From a checkpoint of a small transformer trained on Wikipedia.
Architecture: learned positions, biases.
Each number is 200 + 30 x the weight over the matrix's rms, rounded and kept within 0 to 999. Layers, rows and columns count from 0.

# down: layer 5 MLP down (transposed), 256x64, rms 0.274, rows 18-42, columns 0-63
# up: layer 5 MLP up, 256x64, rms 0.274, rows 19-42, columns 0-63
down18,226,151,168,170,190,161,152,193,216,187,191,267,162,209,184,195,185,162,251,186,231,232,172,210,148,174,171,166,202,197,225,258,232,190,251,224,269,270,230,176,225,172,225,193,205,192,177,154,286,135,199,182,245,148,233,174,224,236,161,234,189,203,191,186
up19,159,140,217,192,254,184,215,183,212,196,237,255,233,203,159,185,242,212,205,216,214,158,232,179,157,239,183,146,168,250,173,223,183,229,205,140,241,269,203,196,222,191,211,223,236,203,185,189,170,159,208,188,204,226,198,162,194,207,229,227,195,173,164,178
down19,197,227,215,234,207,152,158,234,159,167,205,194,260,183,207,191,204,178,128,152,194,211,259,257,194,188,200,199,224,204,250,189,150,218,181,156,187,214,207,209,221,205,198,173,192,226,212,235,229,181,184,217,191,182,249,243,136,187,221,230,257,237,191,231
up20,173,234,183,236,229,193,225,230,210,141,173,172,200,236,174,206,202,175,214,193,207,156,217,180,238,189,247,216,258,167,147,224,210,193,200,197,189,191,233,165,148,240,231,217,224,184,228,215,193,170,210,191,191,187,171,215,152,199,205,222,236,171,225,210
down20,226,187,152,178,212,209,217,251,187,166,203,192,235,258,147,208,255,191,209,190,215,220,194,210,211,175,186,222,216,214,208,218,228,203,177,156,233,176,236,219,200,198,217,222,216,199,199,253,187,204,213,217,177,213,187,128,161,205,217,232,192,197,205,224
up21,198,204,187,209,202,181,234,196,171,224,200,195,173,173,261,212,160,230,284,240,164,230,229,177,192,197,223,152,212,180,216,224,170,155,189,180,129,186,231,158,188,216,206,197,161,162,189,173,158,221,173,242,127,170,180,207,219,203,202,233,246,192,176,248
down21,185,180,213,195,213,177,198,236,242,212,223,204,246,195,219,228,178,190,150,233,229,230,251,198,242,209,151,258,215,166,185,184,165,183,226,231,259,150,205,234,211,212,179,207,209,236,190,175,171,222,263,176,190,190,199,257,203,202,214,119,178,173,274,190
up22,174,222,246,212,192,214,236,179,182,227,203,245,201,183,190,196,260,224,139,261,180,147,253,184,252,118,171,147,248,178,253,231,261,218,198,230,214,186,246,255,223,246,204,202,203,139,228,238,192,171,195,158,264,192,274,274,240,186,215,175,214,225,227,169
down22,170,187,222,171,204,196,258,236,202,169,205,243,187,194,156,217,238,260,134,225,264,154,231,150,196,154,244,193,274,147,151,195,169,180,247,179,125,263,185,252,131,153,114,72,309,182,198,103,205,216,222,201,160,258,238,233,287,185,169,196,172,229,236,164
up23,175,127,175,212,193,245,192,167,228,156,219,219,279,194,184,211,184,206,251,203,205,194,214,182,180,206,238,184,228,188,237,211,182,136,227,226,219,178,271,141,213,202,170,155,217,161,240,209,216,181,182,211,223,172,207,220,217,202,198,174,212,144,241,144
down23,178,193,201,199,193,189,186,181,189,238,150,198,171,216,165,178,236,194,224,208,203,247,183,196,207,219,176,241,181,228,238,180,261,248,183,188,177,195,161,336,197,180,185,196,172,234,191,226,218,186,112,191,185,235,234,164,241,177,211,194,180,229,209,247
up24,233,166,273,178,261,247,197,179,201,230,131,194,210,210,236,175,183,225,191,205,223,237,197,156,187,221,269,179,139,202,171,211,176,184,208,227,218,225,160,194,182,191,117,199,184,198,213,260,177,168,180,195,220,217,205,228,233,153,181,149,205,151,191,230
down24,171,178,246,161,187,230,224,176,176,245,109,253,211,255,205,130,220,218,172,160,201,198,196,204,211,229,241,217,160,197,227,156,245,159,149,211,130,134,165,233,255,242,176,249,185,236,203,202,173,179,200,178,229,158,203,204,192,227,248,261,207,99,220,221
up25,182,210,168,219,229,222,169,206,184,145,176,238,212,175,149,204,171,236,188,138,202,178,186,230,185,180,201,216,175,242,213,186,177,212,190,185,209,176,161,204,194,223,173,151,232,207,179,148,166,232,226,169,209,188,152,199,197,206,157,166,223,180,216,215
down25,177,221,171,193,205,190,220,213,218,195,215,215,180,215,188,194,178,237,212,206,212,209,172,197,178,224,220,219,174,252,214,158,177,205,220,161,227,203,203,244,169,210,212,225,193,169,200,174,176,193,148,184,186,187,237,182,205,185,249,230,219,167,176,200
up26,154,200,180,271,198,229,259,158,234,199,250,213,238,190,185,175,204,199,193,197,211,225,237,231,248,201,185,184,200,219,251,169,205,200,213,210,194,220,222,238,141,186,247,220,133,135,185,165,163,267,170,209,201,179,197,233,220,167,167,235,164,237,200,291
down26,201,205,212,173,195,176,164,213,221,184,182,200,157,194,179,206,172,212,179,169,161,109,204,119,167,230,191,214,187,197,218,255,170,173,199,176,172,181,154,199,210,277,189,213,232,165,248,263,227,146,259,214,124,214,240,212,185,232,226,183,217,165,163,142
up27,125,225,201,176,184,233,149,202,183,196,222,209,99,217,206,187,190,216,194,196,160,207,217,226,204,213,225,158,193,188,237,185,192,110,159,206,174,239,237,193,191,221,197,192,202,189,210,230,183,206,239,209,165,194,148,183,197,188,197,126,191,179,118,217
down27,178,181,201,211,202,159,184,223,186,201,215,229,185,227,214,191,165,155,204,204,183,225,172,174,184,135,161,240,192,171,185,183,151,189,225,233,172,160,198,145,164,217,264,173,216,214,262,164,248,193,212,211,213,215,188,122,206,173,183,185,154,239,218,138
up28,192,176,192,247,196,170,178,178,184,217,216,192,212,254,214,167,212,235,227,214,200,241,216,169,205,239,188,189,210,192,197,184,207,161,235,213,226,216,191,229,174,186,173,218,177,180,186,210,207,232,187,213,209,192,199,183,192,206,239,166,248,199,207,200
down28,205,188,218,222,172,176,247,224,226,202,181,225,181,179,225,200,125,189,183,237,173,164,169,193,214,176,212,211,182,177,225,223,190,229,176,177,175,150,195,162,238,212,175,180,216,223,191,189,205,188,185,152,195,203,208,207,186,203,216,177,163,226,195,204
up29,201,168,211,203,238,216,229,224,157,210,157,209,168,198,207,204,201,246,209,184,124,192,217,186,198,168,175,181,197,197,196,190,235,212,167,168,227,207,178,205,162,188,187,162,202,239,204,185,201,221,180,213,262,207,257,209,266,187,203,227,181,257,149,196
down29,199,213,170,206,187,245,173,208,160,156,228,219,159,205,189,178,184,196,165,225,192,224,194,178,176,177,223,201,180,170,144,201,239,203,202,218,152,180,204,231,216,228,211,237,228,191,164,188,210,238,177,192,217,195,150,214,178,208,162,163,206,259,151,231
up30,254,171,178,220,198,215,225,145,225,176,166,153,184,180,197,129,194,210,206,204,202,154,252,179,186,160,137,182,208,247,191,203,206,186,233,209,232,172,217,207,187,248,223,219,200,157,203,175,168,203,264,169,222,234,141,200,206,186,129,241,158,170,169,241
down30,169,232,232,215,166,195,193,214,186,202,199,215,255,263,218,261,219,177,197,283,218,247,169,189,254,214,210,220,219,111,193,204,203,229,166,195,175,206,153,183,210,178,207,202,214,214,254,236,237,218,210,241,216,188,216,219,249,197,175,212,273,181,201,158
up31,224,247,177,221,199,234,218,171,237,158,225,217,188,200,207,188,207,219,214,227,175,197,273,268,230,230,210,168,238,169,175,184,185,200,208,213,204,153,214,239,212,166,155,205,228,168,185,187,221,167,223,151,166,202,233,234,218,181,192,183,233,163,200,176
down31,220,177,224,186,225,161,233,213,166,235,208,221,176,188,205,202,186,197,223,195,246,205,198,193,173,170,202,196,222,258,176,235,180,207,179,215,229,281,177,218,197,189,247,247,151,194,164,218,246,203,156,211,229,200,205,172,205,212,185,188,206,193,166,227
up32,164,232,157,188,230,212,184,223,180,211,183,188,230,195,202,163,184,260,270,213,232,159,240,165,169,244,248,142,267,239,200,201,184,222,138,207,243,212,192,180,183,176,179,154,229,153,238,175,124,129,231,230,138,214,162,184,201,118,179,199,174,178,172,194
down32,212,175,196,191,165,176,159,256,155,218,179,183,190,205,209,197,182,193,184,148,241,151,191,236,138,192,219,214,285,239,239,189,152,133,201,200,239,191,214,202,173,186,200,237,188,221,210,116,207,212,213,213,149,196,247,190,152,185,179,209,254,166,245,179
up33,152,249,183,230,185,196,260,221,170,215,184,176,200,197,211,147,220,255,175,216,136,144,219,167,213,161,228,191,199,164,220,156,113,137,206,158,212,209,222,194,138,123,203,214,249,198,224,198,231,213,222,187,180,199,228,162,243,223,278,220,162,127,222,208
down33,208,176,177,186,207,142,95,219,243,170,216,165,120,135,233,129,182,170,190,140,121,188,232,187,177,219,199,222,191,243,156,177,185,200,281,241,210,142,185,151,208,160,257,225,167,206,214,166,187,164,247,227,226,177,205,196,137,211,118,161,162,173,154,157
up34,159,230,199,193,182,224,162,176,184,134,118,232,210,193,263,222,138,222,211,169,191,200,168,189,259,176,244,164,172,203,201,260,139,254,198,145,170,162,215,166,169,267,167,154,174,214,240,188,234,145,172,209,215,218,170,238,164,201,151,181,284,199,196,189
down34,203,182,227,204,188,202,114,179,170,172,233,193,148,227,182,158,164,174,205,230,176,236,160,192,206,138,266,202,216,175,183,254,161,188,202,247,196,166,238,106,223,302,215,207,200,273,234,152,201,252,232,223,229,198,156,250,153,196,128,202,149,248,227,92
up35,152,227,174,179,183,181,177,157,230,216,194,144,215,185,206,181,199,227,200,219,175,207,244,219,192,126,172,151,213,202,185,232,207,189,215,221,232,216,188,147,135,242,216,199,189,200,185,138,200,235,220,208,118,195,241,164,223,186,173,221,178,219,180,166
down35,174,197,236,199,228,181,219,180,142,202,229,233,206,229,241,162,211,224,160,203,185,198,138,145,176,230,266,201,194,221,198,189,227,212,161,209,187,213,190,228,233,147,237,176,232,185,190,255,204,201,197,154,228,211,176,205,220,182,180,210,173,173,177,304
up36,161,205,184,180,228,171,215,200,224,232,192,198,207,168,211,208,245,190,279,175,157,197,189,163,190,201,167,174,224,168,215,251,197,188,197,238,226,160,179,172,153,228,226,236,158,170,210,212,216,231,173,193,222,179,180,213,198,196,161,175,190,237,214,231
down36,145,153,252,192,224,189,201,187,209,191,195,248,184,211,224,187,166,183,201,255,207,187,189,218,202,195,191,194,176,178,156,182,190,179,201,197,178,165,209,154,212,241,166,197,222,206,202,189,183,272,179,186,231,236,157,227,207,218,246,225,190,155,196,248
up37,215,187,192,216,214,180,155,210,253,172,184,224,207,205,211,183,217,197,181,188,186,234,263,188,177,227,208,165,153,184,165,213,189,206,244,210,219,202,194,168,246,203,155,216,182,173,199,201,217,175,222,263,165,206,245,228,169,184,202,192,173,205,198,196
down37,177,225,215,189,215,213,192,176,206,221,210,224,274,189,208,228,252,219,188,220,180,166,207,197,213,195,188,220,214,233,171,192,237,211,213,178,209,169,252,226,176,148,256,233,239,227,239,250,162,218,211,204,166,218,138,183,247,215,196,179,207,186,185,243
up38,202,211,186,173,187,184,261,162,207,208,212,147,248,152,232,230,237,234,180,162,203,275,172,177,260,210,187,249,211,167,233,194,185,203,228,216,146,199,199,181,186,205,210,227,191,190,152,201,283,205,241,185,174,257,212,224,220,158,189,191,207,213,188,230
down38,230,272,173,137,167,250,162,167,180,166,225,153,227,200,269,251,213,238,167,223,213,183,189,168,162,219,261,176,197,148,240,198,200,214,229,166,125,175,119,267,152,173,258,217,224,141,199,237,238,192,189,248,184,174,218,218,231,153,169,185,194,213,168,207
up39,121,212,198,195,235,199,196,196,203,212,164,163,179,205,214,193,162,245,216,207,137,161,189,173,202,220,184,172,202,203,257,207,184,209,203,178,216,216,166,202,185,231,207,200,207,166,177,230,243,156,183,203,151,200,155,230,205,195,224,167,212,171,236,242
down39,234,174,216,223,155,190,217,182,197,212,167,195,212,165,164,162,186,160,224,201,237,240,204,155,189,190,198,188,197,235,196,210,197,184,189,178,167,161,263,214,175,187,174,148,186,184,195,203,147,199,143,215,241,223,207,157,191,155,209,204,200,203,148,167
up40,216,237,178,235,221,219,224,270,208,185,248,208,222,192,194,251,187,263,184,219,213,185,224,205,221,175,194,199,193,211,191,184,170,213,154,186,208,162,215,208,250,190,195,189,205,183,186,173,208,171,166,169,221,204,270,203,257,227,217,242,238,254,157,147
down40,243,176,215,216,190,190,203,189,211,180,203,214,235,202,177,209,220,198,170,200,212,222,226,246,212,189,227,184,240,211,206,254,184,233,192,212,192,205,221,185,208,223,177,169,213,213,198,205,203,203,181,236,232,199,182,212,226,192,178,190,204,230,204,204
up41,212,175,191,173,184,201,194,192,181,194,197,179,165,204,225,178,185,214,210,171,155,259,185,192,181,220,202,211,173,250,252,233,136,223,265,154,212,197,153,230,194,159,214,199,105,175,184,214,177,163,162,194,178,185,170,178,260,204,191,188,210,196,217,231
down41,199,185,211,190,183,179,173,156,197,144,209,224,257,193,173,184,236,172,170,206,241,171,180,217,179,177,204,197,219,152,203,200,239,198,154,194,209,220,223,198,213,196,199,206,225,222,203,190,208,217,202,180,226,189,196,194,179,201,216,201,216,203,175,214
up42,160,207,203,155,194,184,204,215,195,194,201,238,214,140,229,219,221,254,172,224,202,220,158,244,196,203,223,167,203,223,222,214,251,183,227,216,153,161,174,269,207,236,196,179,175,116,200,196,188,274,193,151,240,225,213,224,179,166,179,157,226,178,125,266
down42,191,157,170,170,209,173,216,214,165,238,157,221,234,192,223,182,154,193,243,271,246,171,221,172,196,246,185,250,157,229,193,196,190,182,250,236,244,226,236,221,178,211,112,185,183,188,115,161,125,232,193,267,184,186,158,204,216,157,238,234,259,201,205,214